Weights of a small GPT-style language model, trained from scratch on English Wikipedia.
Size: 9 layers, MLP 3072 GELU, vocabulary 32768.
Architecture: LayerNorm before each block, rotary positions, no biases in attention or MLP, tied embeddings, attention and MLP in parallel.
Each number is 200 + 30 x the weight over the matrix's rms, rounded and kept within 0 to 999. Layers, rows and columns count from 0.

# layer 4 MLP up, 3072x768, rms 0.0326, rows 1747-1801, columns 576-639
202,217,209,212,182,201,226,254,143,239,232,168,208,228,148,234,169,138,193,252,191,128,204,238,199,165,175,219,261,187,131,148,198,164,199,205,132,198,163,254,219,174,234,182,228,168,226,229,176,279,184,205,190,219,181,172,199,222,231,152,204,161,164,229
223,193,156,229,236,166,211,236,145,229,247,174,214,202,168,197,223,215,187,263,147,271,234,192,236,176,167,194,186,233,180,185,211,190,150,227,174,199,198,198,252,191,252,207,175,232,182,296,159,181,213,171,241,218,205,197,151,221,192,218,206,174,290,248
163,212,146,216,201,147,189,220,186,150,220,192,196,187,185,200,212,248,175,198,190,231,177,246,229,210,189,209,159,191,198,212,162,175,206,213,211,176,171,222,200,216,211,189,177,222,137,182,152,197,172,172,176,174,173,193,209,181,237,210,237,181,188,209
166,202,204,237,183,193,184,196,195,243,187,140,179,180,186,242,206,220,165,210,172,190,183,208,243,177,231,203,176,191,195,226,222,203,237,229,231,209,177,181,246,228,183,204,224,225,205,230,187,198,212,182,146,198,202,163,163,240,163,210,188,182,228,179
223,182,206,239,238,139,204,170,143,140,246,93,195,226,208,194,170,244,224,219,237,229,195,227,204,202,191,186,186,203,209,205,252,199,243,194,216,205,176,259,200,194,225,235,182,212,238,218,133,205,201,181,171,181,188,218,208,236,169,209,217,231,263,210
200,164,167,197,192,165,194,230,201,230,215,247,200,209,219,208,226,186,150,202,218,190,186,194,230,200,218,227,109,198,157,200,160,113,198,167,159,219,146,213,173,203,172,208,212,225,174,214,211,182,221,184,212,224,151,223,217,288,177,160,261,272,209,244
281,199,217,195,201,192,219,214,247,214,257,188,210,234,191,195,181,200,224,233,155,273,238,202,213,195,230,225,203,178,224,137,226,178,212,160,125,154,196,192,207,159,227,203,255,150,154,189,141,177,165,214,209,166,166,172,203,206,228,218,266,163,217,232
183,166,219,181,199,243,199,184,209,173,196,185,222,209,204,201,181,196,212,197,159,178,199,149,204,193,207,172,161,182,163,245,194,268,215,172,189,166,226,254,236,225,217,228,231,191,141,240,212,221,169,186,219,202,197,179,211,218,223,189,190,217,191,152
217,169,175,215,169,233,192,209,159,202,217,205,201,161,222,180,207,204,177,141,230,187,232,151,187,177,201,233,161,188,186,244,176,152,162,175,215,185,215,185,227,227,252,194,217,161,178,192,169,115,184,163,200,187,205,204,222,148,123,161,170,229,188,256
222,158,230,161,203,203,196,196,209,206,216,221,189,180,183,219,240,237,223,203,190,196,187,162,227,143,207,203,162,208,226,188,163,203,198,239,245,222,190,160,218,225,208,218,240,163,198,182,174,183,178,229,193,189,186,186,193,194,224,198,239,160,203,212
231,192,222,200,155,140,210,227,159,181,190,189,182,182,215,203,187,148,228,202,164,179,154,177,215,124,222,205,279,159,197,220,257,247,132,192,254,239,205,211,230,150,256,165,230,196,192,243,209,212,214,168,205,187,214,217,179,153,186,195,151,175,240,208
256,220,202,214,212,167,168,206,174,188,198,217,143,231,185,244,190,202,241,209,214,219,175,174,222,211,106,161,225,124,202,208,187,260,232,227,141,192,162,208,196,198,186,178,180,210,259,261,179,226,204,202,144,207,201,185,176,140,199,162,196,198,204,153
231,222,141,252,256,193,222,275,189,225,178,196,181,110,197,206,190,166,212,243,185,258,214,229,201,191,206,180,209,201,169,150,261,188,197,178,202,211,213,183,261,218,212,198,127,166,197,224,269,196,137,162,174,192,142,182,149,157,195,222,199,146,171,222
190,157,221,189,198,191,193,184,195,215,247,180,227,165,164,205,190,211,200,218,209,215,179,229,194,149,181,162,191,163,194,141,148,188,183,201,185,193,218,192,201,186,213,260,178,193,259,174,232,220,215,152,165,163,184,157,174,169,210,247,241,187,205,196
207,224,172,225,220,216,227,206,191,163,261,178,180,211,204,182,210,204,210,268,163,207,237,205,205,164,150,244,187,197,149,201,163,197,195,193,205,170,209,301,218,224,182,191,218,176,286,183,217,110,198,191,248,218,141,128,223,195,223,163,262,155,166,273
197,181,186,218,208,222,230,182,138,218,191,220,159,203,253,193,181,215,206,205,206,211,180,206,201,166,259,216,191,227,181,220,162,209,229,182,201,181,243,242,199,151,180,191,213,251,194,204,152,179,260,162,237,229,141,90,170,163,178,243,210,182,253,197
176,190,229,189,229,210,176,182,128,198,155,154,214,202,218,213,175,246,180,200,206,188,175,201,212,177,204,248,216,220,203,192,195,203,181,210,198,175,214,197,197,198,206,208,186,170,190,226,199,227,235,235,171,208,184,215,184,185,207,159,198,239,257,204
245,215,203,194,204,217,185,209,175,164,227,219,188,180,164,231,262,232,189,220,137,157,214,201,237,231,206,278,236,209,189,193,174,229,206,213,207,166,167,253,187,185,234,195,223,170,282,249,181,244,193,189,202,208,175,219,190,219,184,187,183,166,203,219
240,216,216,193,192,156,244,267,169,160,205,228,187,206,206,213,190,194,210,211,180,226,164,161,226,165,170,265,236,167,230,181,209,232,217,158,231,167,178,163,250,197,227,145,224,173,229,236,233,203,225,202,177,207,237,213,181,197,224,168,129,175,241,187
200,235,236,189,217,189,215,203,140,225,248,117,182,151,212,207,202,202,178,251,201,196,243,187,259,166,113,199,159,212,220,207,208,242,151,186,209,176,188,210,237,234,225,204,186,179,231,292,231,191,201,216,150,147,215,154,160,167,219,255,167,255,274,194
236,189,200,155,184,198,193,180,164,234,217,139,280,200,175,176,242,216,205,182,201,206,172,199,162,220,176,242,195,212,226,151,215,191,235,199,217,153,173,184,245,181,202,204,228,152,222,176,228,153,216,233,140,142,198,191,184,234,150,234,243,233,216,221
259,192,208,202,240,215,231,222,162,229,264,240,213,219,181,178,213,194,232,223,165,249,253,197,242,209,186,201,282,210,172,158,213,193,177,164,200,160,170,197,229,213,153,221,171,237,155,275,195,208,228,146,241,183,216,130,175,207,198,213,218,171,190,172
200,208,182,218,241,199,281,214,202,221,179,176,187,224,148,189,155,190,258,193,179,276,259,246,229,165,192,197,150,221,175,169,251,181,178,208,181,188,208,200,191,179,211,213,168,212,238,241,196,180,224,167,196,197,147,179,183,170,204,204,181,187,251,178
184,220,190,269,154,194,179,230,173,168,201,215,188,197,194,217,203,190,143,236,187,185,225,224,233,244,217,285,228,184,204,263,224,181,219,174,186,214,178,245,202,188,207,165,192,198,244,260,221,215,231,150,240,169,225,210,204,236,239,259,256,220,216,220
206,223,232,193,189,180,256,233,193,211,187,170,123,190,208,257,186,186,158,172,196,167,181,204,195,189,224,174,191,189,197,166,247,190,219,206,241,201,216,204,127,167,210,219,210,215,209,266,170,195,245,225,175,213,212,157,219,189,183,179,178,138,205,191
177,143,182,275,197,205,236,187,135,192,207,186,253,154,230,228,193,146,207,174,240,173,214,208,207,216,206,223,162,203,123,220,176,167,118,213,215,218,211,204,183,165,218,260,189,178,233,183,193,196,209,228,218,237,173,194,226,173,193,181,232,200,190,185
218,198,193,242,213,249,257,253,232,182,185,188,137,156,103,217,185,192,197,208,172,183,194,208,206,180,147,154,198,146,182,218,186,251,153,207,176,192,173,147,221,202,239,176,174,132,168,214,172,194,242,220,183,189,189,123,190,140,171,217,188,139,218,245
241,211,207,157,171,207,204,231,181,179,205,212,247,180,210,121,208,125,178,258,130,195,261,235,232,242,192,207,174,192,193,193,210,195,201,211,162,212,191,229,186,208,206,275,175,200,225,219,199,243,184,208,174,178,187,178,153,220,203,245,199,215,229,159
241,222,197,197,206,209,226,196,218,218,205,217,159,239,274,177,241,201,247,199,210,195,210,189,219,191,216,191,202,252,176,202,206,234,226,177,222,213,164,218,212,157,204,220,225,179,196,226,220,201,203,189,180,168,161,250,185,189,214,225,188,246,237,183
266,236,146,179,220,249,188,182,218,137,193,220,168,215,230,222,267,272,189,196,172,185,241,200,205,194,214,228,156,188,206,246,191,198,197,204,218,241,221,159,210,225,220,117,162,289,208,256,232,163,223,143,168,197,208,216,219,150,234,209,157,203,154,256
194,233,202,235,167,155,175,189,173,221,168,195,251,195,213,186,221,225,225,214,213,155,194,190,235,201,196,195,191,170,177,196,223,209,167,154,239,218,191,228,187,202,196,246,182,225,253,190,211,199,186,187,185,157,239,169,162,176,205,226,177,177,204,165
183,223,185,179,176,241,163,161,180,205,195,180,206,204,232,190,181,223,188,251,178,190,209,208,224,170,181,238,155,211,191,175,176,255,192,206,218,186,174,222,167,219,226,261,195,183,199,173,239,197,214,187,193,165,192,248,171,229,199,193,197,217,231,171
179,216,205,204,263,169,213,216,200,165,179,135,231,216,171,198,186,203,258,180,216,244,198,205,192,191,154,223,217,177,144,203,223,213,202,236,229,232,230,184,195,170,226,222,209,191,176,230,194,219,212,177,199,172,186,130,200,214,161,217,215,177,235,162
188,224,205,230,201,208,205,214,235,186,192,184,215,197,200,195,236,188,199,193,188,225,215,180,203,159,167,234,240,189,179,165,164,154,214,174,219,190,198,199,194,162,240,168,179,217,193,222,207,233,158,198,197,203,222,156,199,214,268,166,158,147,271,236
213,195,196,166,223,162,167,216,217,210,209,203,199,204,199,205,230,260,185,200,233,157,169,228,227,277,161,205,176,211,192,190,246,219,195,169,164,218,242,262,195,193,209,118,188,220,193,190,190,228,212,187,236,138,217,175,222,182,190,213,168,177,175,258
238,220,113,180,183,124,178,167,135,219,194,219,172,174,152,215,225,182,223,213,194,167,157,184,170,219,153,151,192,195,166,209,182,178,220,236,187,269,170,277,198,179,210,173,228,186,253,203,258,245,216,186,170,133,185,129,183,206,172,197,190,215,183,161
240,172,184,210,213,165,226,180,193,203,209,164,146,173,143,208,160,223,159,249,169,184,189,223,174,188,173,186,247,212,210,189,185,233,223,200,246,226,222,230,217,185,230,203,247,192,167,141,216,146,186,178,177,189,161,217,214,210,216,196,220,178,239,221
235,155,161,204,186,248,210,192,166,205,205,192,240,168,174,239,168,239,182,228,183,244,187,203,165,212,185,194,293,195,206,216,207,189,172,190,196,230,179,250,252,160,265,152,183,180,185,195,173,241,216,221,164,226,193,145,234,207,179,171,179,240,168,134
279,188,203,211,162,217,216,211,222,245,188,191,212,179,166,214,153,164,155,206,164,213,226,194,220,205,216,244,215,228,176,199,221,176,197,162,249,213,187,225,199,160,184,214,245,192,205,159,174,182,167,192,189,161,218,186,201,201,175,180,194,212,195,181
209,231,174,201,204,173,212,210,195,266,192,182,211,194,213,231,183,216,210,173,171,182,243,240,221,178,181,176,230,159,184,179,165,189,221,215,230,243,203,200,184,216,208,184,165,194,191,185,158,201,169,177,196,214,207,195,169,180,185,119,178,186,210,240
236,256,239,206,154,137,191,184,177,188,223,200,195,220,212,257,242,249,214,200,211,211,177,250,205,187,177,217,191,155,204,231,163,166,207,167,141,207,143,168,219,186,230,150,208,179,210,192,219,231,201,207,174,204,186,140,205,228,196,167,224,209,196,178
175,174,212,225,174,170,165,222,171,203,207,217,196,206,169,200,222,226,225,226,233,191,153,194,227,219,219,166,184,215,222,196,200,220,202,177,178,210,185,276,188,141,210,244,229,174,209,163,160,214,143,188,177,175,192,237,242,232,200,207,203,276,287,192
242,218,210,195,186,192,224,242,188,226,190,223,245,171,183,206,232,199,190,176,217,228,175,193,266,208,227,201,200,163,221,159,189,218,212,204,166,185,177,211,197,193,162,194,191,169,182,192,187,190,189,219,188,206,165,202,180,195,236,283,198,147,183,213
201,148,198,133,166,210,225,185,178,183,251,211,164,159,216,193,224,218,225,267,200,238,213,229,233,180,172,258,201,204,162,210,196,247,172,154,223,211,158,262,171,224,181,234,253,206,168,273,218,207,235,175,173,165,216,193,120,225,155,167,154,238,191,195
209,265,199,176,205,239,223,176,173,217,210,198,200,174,189,225,199,205,202,176,149,270,191,195,171,173,203,193,187,206,236,180,207,211,217,123,178,231,157,198,211,178,201,257,191,231,178,253,151,223,223,246,195,163,216,188,202,197,111,232,192,218,260,239
227,185,154,218,215,236,241,256,136,255,205,172,191,194,230,203,224,246,230,206,156,229,246,129,201,178,189,282,183,165,192,179,175,180,160,190,180,187,234,170,182,200,193,278,258,209,154,143,172,225,156,191,247,197,234,193,158,233,166,173,198,176,208,296
205,181,229,215,203,199,199,196,221,177,254,215,229,218,230,198,235,205,168,284,204,201,224,236,185,150,185,208,164,190,159,224,221,203,177,189,169,176,183,247,181,180,228,202,185,248,234,166,250,186,231,186,211,204,216,181,198,257,149,213,206,188,168,215
223,180,188,172,210,228,175,205,212,228,187,187,204,175,180,207,183,196,229,253,188,218,210,197,237,177,234,191,225,136,173,192,193,213,231,205,167,210,215,203,171,203,236,220,213,227,216,248,199,190,239,221,184,199,232,197,229,236,205,164,209,200,186,168
191,168,207,210,121,166,193,168,163,214,243,171,253,226,208,205,222,151,235,195,178,175,226,199,258,235,170,263,155,196,128,183,172,194,209,230,208,227,252,222,174,208,246,235,227,205,185,177,179,153,148,210,202,201,163,210,171,200,188,245,199,194,191,181
204,186,167,206,192,193,158,209,211,184,186,181,148,202,181,207,213,204,241,287,140,178,228,235,225,190,131,155,192,176,181,218,188,201,194,251,158,169,252,213,200,206,237,201,207,213,156,199,212,233,201,166,240,222,157,218,210,188,175,182,238,165,204,183
201,216,244,204,246,261,201,256,187,194,173,152,259,208,230,207,167,231,185,235,144,207,228,236,218,176,150,241,228,168,227,197,229,218,204,211,229,156,224,193,186,190,211,252,191,245,205,206,186,186,212,209,180,206,218,151,186,240,166,212,192,213,246,178
209,191,214,208,154,174,223,190,247,203,268,221,206,213,154,193,162,264,216,261,155,215,199,174,224,184,148,159,251,174,195,223,171,164,202,205,161,229,146,147,175,247,188,236,207,203,275,179,156,231,225,219,207,189,224,197,226,165,201,240,225,172,183,269
182,211,188,185,168,291,220,164,186,242,219,152,232,207,213,217,224,194,167,166,178,206,181,203,204,206,223,199,211,170,248,193,229,235,233,217,199,176,193,216,221,146,226,176,233,274,148,221,224,209,229,195,220,196,166,191,184,183,225,247,201,185,212,229
202,240,106,177,216,215,217,180,171,236,195,191,201,192,198,241,233,168,215,203,185,180,224,161,237,187,215,238,184,207,181,215,281,222,177,223,201,159,259,206,212,214,227,218,203,181,223,205,185,219,222,155,178,192,197,171,188,171,190,156,125,171,236,187
221,146,212,230,241,204,205,157,174,170,204,147,217,259,204,219,207,224,237,274,148,214,275,217,196,181,171,205,237,211,201,219,218,138,174,186,190,187,235,194,191,161,233,206,188,261,174,269,215,162,219,184,129,231,205,174,233,214,224,219,226,211,183,230
# layer 4 MLP down (transposed), 3072x768, rms 0.0261, rows 1747-1800, columns 576-639
183,211,189,146,194,268,176,213,191,140,136,205,146,208,152,195,226,218,182,229,189,222,188,195,213,141,185,144,191,141,164,238,222,190,198,179,181,215,183,206,198,182,307,152,227,180,165,179,137,240,206,250,200,226,215,216,191,248,247,205,186,205,181,207
232,162,253,230,164,175,235,235,209,158,234,173,162,177,177,259,216,223,190,170,144,203,166,239,193,174,186,227,191,202,127,162,219,211,248,190,178,190,189,193,194,191,250,227,252,182,167,243,201,234,253,169,197,226,243,125,173,165,228,220,204,161,190,240
206,227,206,206,154,235,210,178,210,173,218,218,191,221,226,220,179,185,220,215,193,199,222,205,181,199,211,239,192,219,204,182,210,211,189,196,183,161,239,164,208,226,217,224,196,137,222,206,267,187,209,212,240,280,235,221,159,183,209,200,199,234,157,211
205,151,194,226,195,255,201,181,201,144,201,202,212,183,233,147,160,198,227,187,206,186,227,185,200,203,211,281,174,174,209,184,191,188,172,178,185,193,219,189,172,197,217,189,206,190,182,187,203,208,209,190,219,254,163,207,215,208,195,180,183,244,193,172
189,198,161,198,183,176,138,165,212,169,232,178,234,207,191,193,252,203,194,198,218,226,205,212,212,253,169,196,234,235,252,194,229,204,215,175,169,208,222,178,218,224,238,247,243,191,235,211,217,246,199,230,190,225,169,207,222,175,234,152,186,166,216,164
236,185,150,204,209,200,173,184,239,195,122,203,230,199,195,231,202,189,166,232,161,213,180,157,175,195,200,236,199,221,195,195,186,130,248,243,174,203,229,224,188,234,191,253,160,164,159,175,213,209,245,146,231,253,263,232,159,227,217,160,153,152,208,179
186,132,286,231,203,220,260,173,200,119,226,256,237,173,230,156,176,246,177,173,236,175,208,212,204,148,215,216,177,208,221,194,236,222,147,173,171,173,208,204,182,189,211,231,170,212,222,195,192,163,225,194,222,201,194,222,252,184,208,170,186,194,162,195
207,213,188,203,228,169,168,206,154,214,212,169,169,186,190,211,226,221,153,162,245,224,206,212,229,206,227,229,231,164,243,185,209,167,190,206,187,230,162,172,207,171,219,170,172,169,226,153,210,186,230,261,207,181,137,201,125,219,184,209,216,123,201,268
200,207,189,207,137,201,237,190,169,204,166,174,188,206,214,207,181,208,245,170,227,233,191,162,224,177,200,212,149,210,184,204,214,226,201,189,239,182,179,176,209,200,234,170,201,212,186,174,181,242,171,204,192,211,151,208,195,184,217,176,190,188,184,196
220,161,189,171,135,229,207,207,194,182,198,177,156,194,238,196,178,205,197,172,200,239,219,170,196,160,235,217,203,251,233,187,231,180,180,234,252,178,218,158,114,187,159,205,192,197,249,145,221,248,179,214,215,242,229,199,196,176,256,228,173,205,181,245
182,206,206,159,176,214,211,192,147,210,194,152,191,183,237,243,231,174,173,231,193,228,181,195,240,192,210,176,207,259,192,192,225,230,213,248,174,211,201,204,192,216,154,253,213,246,194,194,248,251,229,218,185,225,198,203,179,204,217,168,203,217,189,193
198,168,184,173,149,193,208,184,168,177,191,198,135,162,261,186,209,232,219,187,161,242,211,186,171,161,231,207,210,205,200,258,186,183,225,178,191,230,200,219,166,207,205,205,193,198,169,184,231,202,256,218,156,192,230,203,249,203,234,249,178,198,208,226
198,203,198,193,169,163,225,179,122,201,240,151,151,143,253,178,198,153,214,150,213,235,188,146,137,247,202,186,193,278,253,166,215,162,199,197,219,195,158,226,199,150,217,195,168,220,241,249,204,223,233,166,236,210,183,160,217,211,245,216,179,221,212,160
209,260,151,223,173,175,187,200,204,220,151,210,217,204,196,209,217,194,182,122,188,209,210,147,219,223,183,192,234,181,166,213,272,207,214,173,232,187,179,223,233,182,191,212,219,188,196,201,241,199,222,209,176,170,211,177,234,199,214,159,198,222,203,176
188,235,217,181,207,213,205,144,220,196,208,160,209,221,222,202,227,254,205,199,194,193,168,206,199,203,222,185,136,160,196,177,176,203,205,209,207,206,195,230,210,203,168,243,208,211,198,246,188,216,163,226,203,179,166,170,147,228,183,227,162,212,200,212
190,258,174,181,215,197,194,217,211,210,225,153,218,224,196,206,219,162,202,199,245,189,221,231,208,200,220,177,183,176,160,191,192,217,178,163,217,213,213,223,204,225,203,191,218,213,190,194,201,193,213,196,227,176,185,199,194,231,188,204,173,170,207,168
207,207,171,226,164,194,204,187,249,198,207,184,223,180,208,183,197,199,192,211,194,236,188,214,189,205,165,158,168,150,221,215,186,167,215,200,208,227,154,243,175,206,178,206,204,226,220,173,202,230,195,181,236,195,201,177,179,202,196,230,168,210,160,175
232,217,274,242,155,224,219,210,211,180,194,198,192,179,180,234,116,184,191,248,211,148,182,168,264,198,204,163,216,241,251,182,211,194,200,211,203,258,224,254,237,182,277,156,173,224,133,225,217,202,233,225,181,233,138,185,216,231,189,237,199,218,233,216
147,184,214,189,216,171,198,178,182,213,229,226,177,183,175,205,169,169,216,192,178,211,230,237,171,225,199,185,192,214,192,211,187,231,215,245,174,189,248,224,206,161,205,262,236,135,186,215,266,214,205,229,234,112,187,190,174,189,216,250,194,189,237,218
227,194,234,203,217,172,159,154,159,162,168,204,194,195,249,191,155,183,125,190,227,200,199,156,247,200,163,244,207,184,227,198,187,237,260,235,156,199,253,190,180,205,159,254,203,239,177,190,202,215,175,197,200,227,283,153,261,192,184,193,228,174,123,235
261,188,197,202,217,206,238,159,196,199,176,210,174,201,170,189,183,176,186,233,199,208,223,249,201,203,224,172,185,218,207,180,167,221,198,230,138,244,195,191,219,179,194,226,191,228,230,199,180,190,219,193,214,192,206,227,203,223,209,206,213,145,230,224
172,213,191,190,171,198,206,214,208,213,146,187,200,189,185,186,233,261,204,157,162,224,181,132,222,225,162,218,151,185,191,186,161,210,205,190,210,208,214,219,178,218,200,163,218,149,225,192,181,205,182,185,147,215,190,149,212,133,225,190,206,214,251,200
171,175,206,219,210,215,310,231,187,205,124,146,208,207,234,221,162,200,210,235,173,237,200,154,266,173,183,155,175,168,210,193,239,205,210,176,200,248,110,240,197,118,160,244,121,150,221,190,206,176,237,179,127,219,281,184,180,228,201,182,208,187,103,232
187,234,167,160,152,202,235,253,194,230,196,244,239,185,162,171,239,206,217,227,205,204,177,206,181,222,189,236,191,192,163,246,159,230,150,219,205,161,182,281,227,232,184,214,194,229,188,228,253,184,192,172,210,207,196,289,198,163,146,225,203,180,223,224
142,185,199,214,175,232,210,219,187,233,232,230,205,186,192,191,199,219,267,211,205,230,180,234,187,214,207,198,208,219,180,247,184,170,180,176,192,190,175,185,245,241,161,192,207,185,138,198,197,178,216,217,198,236,188,192,181,180,151,266,203,207,154,230
196,229,185,198,252,218,207,197,193,196,217,166,242,223,194,176,217,201,190,250,208,179,245,194,233,191,238,171,162,194,185,238,197,204,196,250,197,196,197,206,221,234,205,133,247,199,160,223,134,203,135,254,196,206,232,218,178,195,238,196,213,221,182,181
185,222,237,180,206,174,126,171,190,240,212,232,136,207,124,159,169,172,215,190,248,154,185,225,192,189,203,219,211,196,211,196,154,201,161,188,278,167,252,204,211,155,167,217,176,198,178,229,211,129,208,225,207,256,204,177,185,127,142,200,188,223,242,195
207,182,208,208,170,175,210,131,251,158,179,202,155,294,253,221,189,180,222,199,216,178,198,226,133,148,164,181,219,274,177,219,189,130,208,225,177,232,228,250,209,132,195,194,241,231,183,223,188,205,196,176,184,201,184,195,194,155,184,178,169,183,166,212
178,195,176,172,188,189,163,192,156,229,172,188,229,179,169,222,206,205,180,177,155,127,194,185,210,180,190,251,204,224,174,130,206,170,153,199,203,199,215,210,171,199,209,185,166,241,172,180,176,165,152,218,176,224,197,202,203,193,213,185,174,145,195,236
206,111,128,213,206,142,189,198,233,233,132,184,191,265,200,245,187,229,250,178,183,224,229,245,145,192,170,186,208,238,266,229,203,180,194,210,193,159,238,197,171,209,209,207,223,211,168,204,230,192,226,172,167,210,222,222,229,201,196,236,214,212,130,236
217,160,178,164,218,192,189,210,218,197,202,173,183,212,226,175,177,216,192,204,199,226,200,197,211,174,212,210,178,229,243,211,195,200,232,153,162,222,220,201,183,206,173,217,180,201,169,238,209,240,227,218,200,233,209,207,238,194,177,194,207,237,201,238
193,199,229,207,198,192,191,226,204,189,161,221,193,178,198,217,187,172,190,208,191,251,201,202,127,188,183,182,233,197,193,200,205,165,248,211,186,231,187,201,226,201,209,141,220,200,200,232,208,222,176,200,231,207,208,230,214,189,210,176,195,176,172,197
226,207,191,220,185,255,235,242,194,219,278,154,196,213,161,200,175,236,203,221,208,230,196,215,224,266,170,107,279,177,221,149,238,181,179,266,214,124,195,227,149,182,203,174,186,169,177,176,118,170,223,186,229,187,240,210,195,226,238,179,245,205,241,218
196,219,238,201,245,213,250,197,222,154,177,197,194,169,155,139,203,187,249,214,209,191,231,147,185,189,155,214,259,200,180,218,190,267,155,168,215,218,216,275,195,198,127,233,204,187,171,202,200,208,262,265,250,175,235,172,186,201,203,156,186,207,224,183
232,196,216,198,196,210,188,205,200,186,216,174,169,196,253,177,185,214,200,176,190,231,189,189,203,191,178,209,197,188,203,222,204,208,205,206,254,253,205,156,206,231,211,210,239,174,184,146,214,197,153,210,204,211,159,225,213,175,234,184,213,190,237,199
244,168,201,185,189,193,205,194,233,222,245,178,225,234,186,207,193,183,252,188,182,169,214,224,177,234,101,205,177,204,152,199,210,225,114,231,213,196,259,208,199,179,181,173,153,229,176,211,218,252,226,198,238,189,210,237,202,191,163,192,167,177,127,168
193,124,168,229,205,169,194,203,239,204,234,215,200,193,118,187,218,194,219,208,206,218,222,233,156,204,176,199,229,228,229,188,185,185,205,209,200,167,224,189,173,183,238,214,177,168,198,175,206,194,182,231,230,203,208,208,233,243,219,237,206,208,114,137
184,219,192,264,188,173,188,174,223,212,194,198,190,254,210,238,158,172,193,168,141,258,152,217,202,257,276,168,279,177,183,224,263,212,277,133,174,202,197,198,207,195,240,239,125,232,200,236,253,237,195,217,148,194,205,90,214,235,191,188,205,209,210,184
188,181,182,208,188,210,190,150,187,125,166,203,200,216,187,177,229,191,158,228,233,201,165,169,194,197,200,201,216,199,165,169,162,256,251,161,138,214,167,207,246,249,225,179,200,179,210,199,143,204,242,171,150,196,169,167,209,197,160,253,205,190,216,221
221,225,177,238,166,192,164,210,207,208,205,211,188,184,206,201,201,218,151,196,189,246,140,157,178,225,224,146,233,195,209,208,195,267,228,200,197,128,217,198,185,149,226,220,230,186,253,150,257,218,190,185,217,181,190,207,151,225,210,237,233,169,198,209
161,252,196,201,142,168,257,151,201,160,159,254,198,248,223,179,134,208,209,180,204,171,243,177,248,255,244,171,214,240,176,194,227,206,193,189,165,239,176,192,263,244,210,212,172,240,177,196,173,233,163,277,185,160,151,230,233,207,192,195,163,128,139,177
195,246,215,173,197,219,224,213,197,172,226,184,231,193,171,177,166,197,201,203,198,263,224,195,192,226,215,180,221,190,178,229,189,233,161,183,167,213,210,207,166,227,189,160,185,167,176,203,212,194,213,207,184,231,206,180,201,220,182,204,198,236,212,227
229,217,191,182,207,197,221,199,202,213,220,164,215,218,197,214,169,147,242,192,214,170,208,244,159,171,186,168,217,235,227,235,200,213,189,176,176,196,227,202,175,143,202,138,200,185,227,179,218,199,214,161,175,178,217,199,209,215,177,135,188,198,226,183
190,218,187,137,209,223,204,245,193,142,186,212,209,251,198,199,150,180,206,233,154,185,200,206,170,191,273,203,247,217,208,159,161,241,215,215,228,176,133,258,196,206,165,130,150,228,219,180,197,250,268,209,179,124,210,206,217,212,186,174,182,224,245,208
238,151,201,232,152,162,182,205,266,219,198,188,214,214,183,253,204,174,217,220,196,182,215,172,192,160,174,227,174,213,190,214,193,190,204,187,210,198,166,189,198,185,186,192,244,211,209,152,252,250,223,132,191,214,186,271,212,270,263,173,180,201,150,213
220,201,218,190,193,238,219,234,177,182,173,170,189,204,187,243,200,262,209,174,173,185,193,207,174,152,175,244,169,171,173,210,174,209,255,224,179,159,208,230,196,241,226,213,185,115,218,209,193,154,262,175,182,184,164,278,134,203,254,222,215,215,206,170
209,174,207,200,171,220,188,199,212,208,161,172,208,209,215,211,213,223,185,172,189,216,187,213,211,218,204,200,183,190,219,206,210,173,207,251,190,204,223,201,186,231,175,200,202,148,204,179,178,182,250,240,193,199,169,242,141,192,228,177,231,189,195,157
181,264,199,227,169,202,212,181,186,174,219,183,182,198,225,174,229,182,201,206,182,192,195,202,179,222,191,209,193,249,173,197,172,202,196,205,230,210,186,214,176,247,226,176,208,184,225,199,226,195,158,173,226,198,175,230,225,201,217,199,166,201,204,211
196,215,155,208,196,180,198,201,208,221,213,172,213,179,214,151,236,215,164,197,221,230,219,211,190,170,208,173,205,166,199,177,212,213,193,182,183,196,186,176,255,170,239,256,223,197,186,190,236,198,188,224,217,195,196,214,201,197,206,205,212,233,239,208
183,234,185,185,210,226,218,199,221,206,163,208,163,163,235,181,189,190,197,162,241,228,184,210,179,156,214,225,170,176,212,223,187,190,209,164,213,165,179,193,209,218,187,208,130,107,229,161,188,111,234,181,241,233,137,219,241,208,216,247,260,179,212,178
212,196,216,224,156,172,215,213,143,205,186,223,179,197,248,212,187,245,207,220,228,209,207,222,214,188,191,163,225,181,155,181,209,174,199,169,228,242,199,214,181,171,212,190,187,167,197,223,215,204,210,187,234,195,202,249,200,188,193,236,184,175,170,268
250,191,213,142,183,194,192,206,184,215,189,168,223,193,214,142,211,249,222,210,152,210,237,158,178,214,174,213,242,171,218,189,206,200,169,215,226,203,220,170,192,226,232,202,226,166,195,229,164,164,203,253,169,229,217,198,190,151,198,160,224,182,214,191
178,154,170,220,205,183,172,159,210,215,173,178,170,195,226,213,179,160,192,235,226,210,181,175,182,228,221,184,212,244,197,182,209,214,181,207,211,229,240,212,177,222,193,181,225,219,185,190,196,212,168,131,202,217,223,182,175,192,178,177,185,234,213,192
201,194,189,144,277,208,194,217,203,202,232,178,219,215,201,195,187,211,200,238,235,142,186,211,164,230,189,195,184,210,157,196,264,237,185,178,175,215,155,178,233,132,277,171,224,160,194,222,189,181,199,157,200,195,206,195,177,199,238,173,168,235,167,245